python train.py --n_layer=8 --d_model=96 --n_head=3 --n_kv_head=3 --head_dim=32 --d_mlp=384 --vocab_size=4096 --activation="squared_relu" --norm="rmsnorm" --norm_place="pre" --norm_eps=1e-05 --positions="rope" --rope_base=10000.0 --rope_fraction=0.5 --qk_norm=true --attn_scale=0.177 --bias="all" --tie_embeddings=false --parallel_block=false --extras=["local attention windows", "gated attention", "value embeddings", "hashed n-gram embeddings", "a smear gate", "an embedding shortcut", "learned residual scales", "LayerScale"] --init="orth" --init_std_qkv=0.0607 --init_std_o=0.0152 --init_std_up=0.0607 --init_std_down=0.00759 --optimizer="adamw" --lr=0.00421 --lr_mult_qkv=0.4 --beta1=0.95 --beta2=0.98 --lr_head=0.00605 --warmup_steps=260 --schedule="wsd" --decay_fraction=0.555 --decay_shape="linear" --final_lr_fraction=0.02 --batch_tokens=[8192, 16384, 24576] --seq_len=384 --doc_mask=true --train_tokens=122600000 --steps=8412 --dataset="wikipedia_en"
Each number is 128 + 24 x the weight over its row's rms, rounded and kept within 0 to 255. Layers, rows and columns count from 0. Numbers have three digits each. The size before them is the row's rms in percent of the matrix's.

# layer 4 MLP down (transposed), 384x96, rms 0.265, rows 18-32, columns 0-95
102:114125101147207137126128097145133109135094119065159106150151112142098150123125112152115122147136118147096159118132085158139143130151149137134120124135118134123136156115100113163111116096124113113158161081141087111097142113133124119107175137135143149100121139194138143071120110105101133099
104:109105102164073098120110101114164160107118107106130117109130111145160129131120208121120140079114154116079103114074151137168130110128097127133136206144112102138144114102110142112144147116116139136098174111131149130108142120129130138128105134155146126151150156136110112102144159122123114111
093:119106125165145152098117140107146093096103129121123104112096132110073124117133114125149128141082153169099151128104139136118086175146145112130123075163108101147134085132135129143084149120120127118120112185100145102082164113140090101123163132113149138124121155100094085134132106134119128097
094:145075101142134119132096126141144147112119125116150109118118117136080136114162200140136121137150097128089130099139154164106109121106106170128145148132137132147125159088133107074130123106141175169134194118125132120130108129108155124129107161149141139141155128194101134134161132135131161147
100:129092138130100161130160111171133255120145158121143129095080123163099140116137148140122104111146143117107127130156118109093100101112100135118121109125121133167104093113126152149148151132140132119153144087149118134126141128127119083134122096145149133127148129095108157129118132128116120140
115:141101162102119141140146179170129142123098126132156105143148142100084123158144182109126129151143156139116104138101088126086089126107129119127125135127134133096088142104138156122098132160149166187122131171137124125127127141111162090179097108152141139139110162136079138135134130153168138125
090:119108153135086124133165112108144121107065139116140155081141165102092097147113177133155152102133116140120115125108114139134110148100144168148138089110122110105092101110079118124116135133119120181138084122143124087125152116118142117129105130128163154141129100153126135097145076164175145124
096:089124106178086168138169120076109108150114141087119150108148132136158166153172142138070123152126098116111142140123089116149089138120135123151120113163130146128100140129118153134138115113114157130136125132126124103141084144149081091181143166079131136141133132151111121147118131100112112157
105:130104132112035129134122103166119088094099135121111090120135135157112155136107117139143121097130148139147158090138128145123141098084133154153106130134149121139148097102118159132133140138166105135127075160170125135110168132138105129105165101086082090116159146102131144140127131126122155130
090:100119098113099072091183104153108120122145132158117149116127117148176163126131116132114145140108146149161107145111106128170118113138161122131128102126123091157132137177142133115116115132152137108134129137120094122136189086143096128135116112144138152196132171139101088092098142146139154142
097:146124154091191134142131130117147108147166106115150113116150145164085115116164098112133074106131150166109119129107157148127114060149118139122162120132126156118117120143126087169143140099133158094151127155105130165103117119145144106110119084136126151101134116110173096117148087101132113147
108:078119110116132150209136102101108099150117107145133114112127139135116139122179149113142143142136052160104119091139128129155098161139162125131131140124076154147130074147124090149163118169119127122140138116084128119129157091152151118110134099106135129146110148129133138128140102144139144155
104:087113094169124146089162115145111115116106100145131120088090109172096125127065103142121115135099123138109171120172105128098161091161145136089116092113134092154101153128158119109134100142112124145137150114163156110101149117175131142146144095143155151114148131136141093135120123153115118150
094:141148115132143101099111127134124102129091122152114108113102096150143131126182122118138133181085085105118109160143163129118136164150190138091108134150158099139126081114114106093109126131077122094146108152126127136096121104137098141154106128115169123159151150138145107167121108146125129177
095:131129096114148105147123102110141124102126163142113164174155114160109122137152143117145145128133132135159143099106163119123128194153109179122107077074159154125115166099137128127139128137136137149143181128130112070135126148115141113113132119143127084163129162117104119172127135108119135185
# layer 4 MLP up, 384x96, rms 0.279, rows 19-32, columns 0-95
102:167116120119086120098103144149119071151089114144117151133143160095135102151121146108139170097129153140097120150168163131123184150164156145155112151119091140141114118144143103169148137067177125143124114139164128104123099132127143115160106123098122114113116110160125113115106163117151110141
094:148099106134124152134159142139108095130103149125110109122142148087142148071111148101158129149162178142152077103143153129134106143117149089122132120092124125104121135107145141142129178111119154137099101122101100113132092140133139151160087121110153153139085090071153102129118106176109133141
086:132161106107084118104131083134145128137123115111105129162118131117146152143147149123139164146150115100124126086158135056141130165102090151161134135153190143135106157126139145151107140092123164154137123148138148173126101114139158133148120186126130145094126081163114110120159151113115123125
099:161130118093096121125130133113119143132143142103120117130106158068134150137136123095113105125094151157144125140142147088122094171100144117133120118095120142171140138131087180145155126133156174114098097151138109129183137107133119153111113155141162164121145115083104091171153166161142122116
116:124134135101110147174141135103138081145090125119134135120121111111168123112105121115151145121145178122122092156110130131113120195145098165179141137135118143141111142112141170165151086099131133142141091158165150131128160131115152138101067163133108123124117129149122109124110146133165182156
089:115120135110098141168171086126174149141099140162176117118172142139134101139120127117139129116158167126121112136115115102077089151113118166164145151147164137090135149149149172165141146129113104122135077124162154114155112115127157129090131127125104144127127098129115136125144097084124132180
096:133155124065160135094116100159108134195159106142157120133120126120151136164084114124202158098110104138126122160123154127169135139137167135119132142086153145140157092155128132129105139130152104132158100110161101124147137131109173125115116121131130103120085123120139154153123155151097133131
101:110098109159136142130106122091153100155117131136159144136136131143146153106119128146111147148127145088185102150119154109138145152126115158124126097201143131107101146118133164125128119141126095115150092114164145154130194130169113146081165111163120141137135086102098146125093094100127121143
087:155116127144133103100096170157127182152141111160135139162124175107146107097103074124146112113108130124147123141138174108108117136106125122108129148113118146137157141139145187104084123103128119108095140126111119163162150090108179129086112159114152108114129101142152133167129161103095113124
094:149134107147132125155129144117107093150122104101141118141176190149108106129135106155134146169162135129098129130100166147160167134129110174103126187089115156118107115124126126112110163145140171153173108134160130107164090143135151160158129136148098110111120109160136134095099144118134093128
105:136087133154129103160080102098113133168129104117090119120145148120153120159119097140188115138105105145090151094094100118156148164148144125138103133120099127121140088101113140151166132150095132161115139104131132126164127101108184126131179128108130126096108112132149115140095130177130166117
111:102141093100075125126126124164118120159170113114154166142149148108141088138076117083166116123091128098160074141125121145158118124105150144118151121120125139138144116135113157077125114124130158107165137118170119159135154105144133139116152115075120164090132136141125103164162099118133155136
098:134118152108119143149089143114146093126102097127145149131121104107176132171139103072144149154162128082125089087095154085140170130147106124128136149080080152098106133118132128098171156169103123146119122128094146127136152125157115135138099148115162133143130130118142112125134127134144143188
100:139179079094125097109111143131196130133113106133110128176122139139128070104117132144133163137135161130121157060125196134100138158148114140129136123140164160126137156113136128094121122087126120113156126128136093111159111104118154143115149121128101178121123135112114120168136119124134140157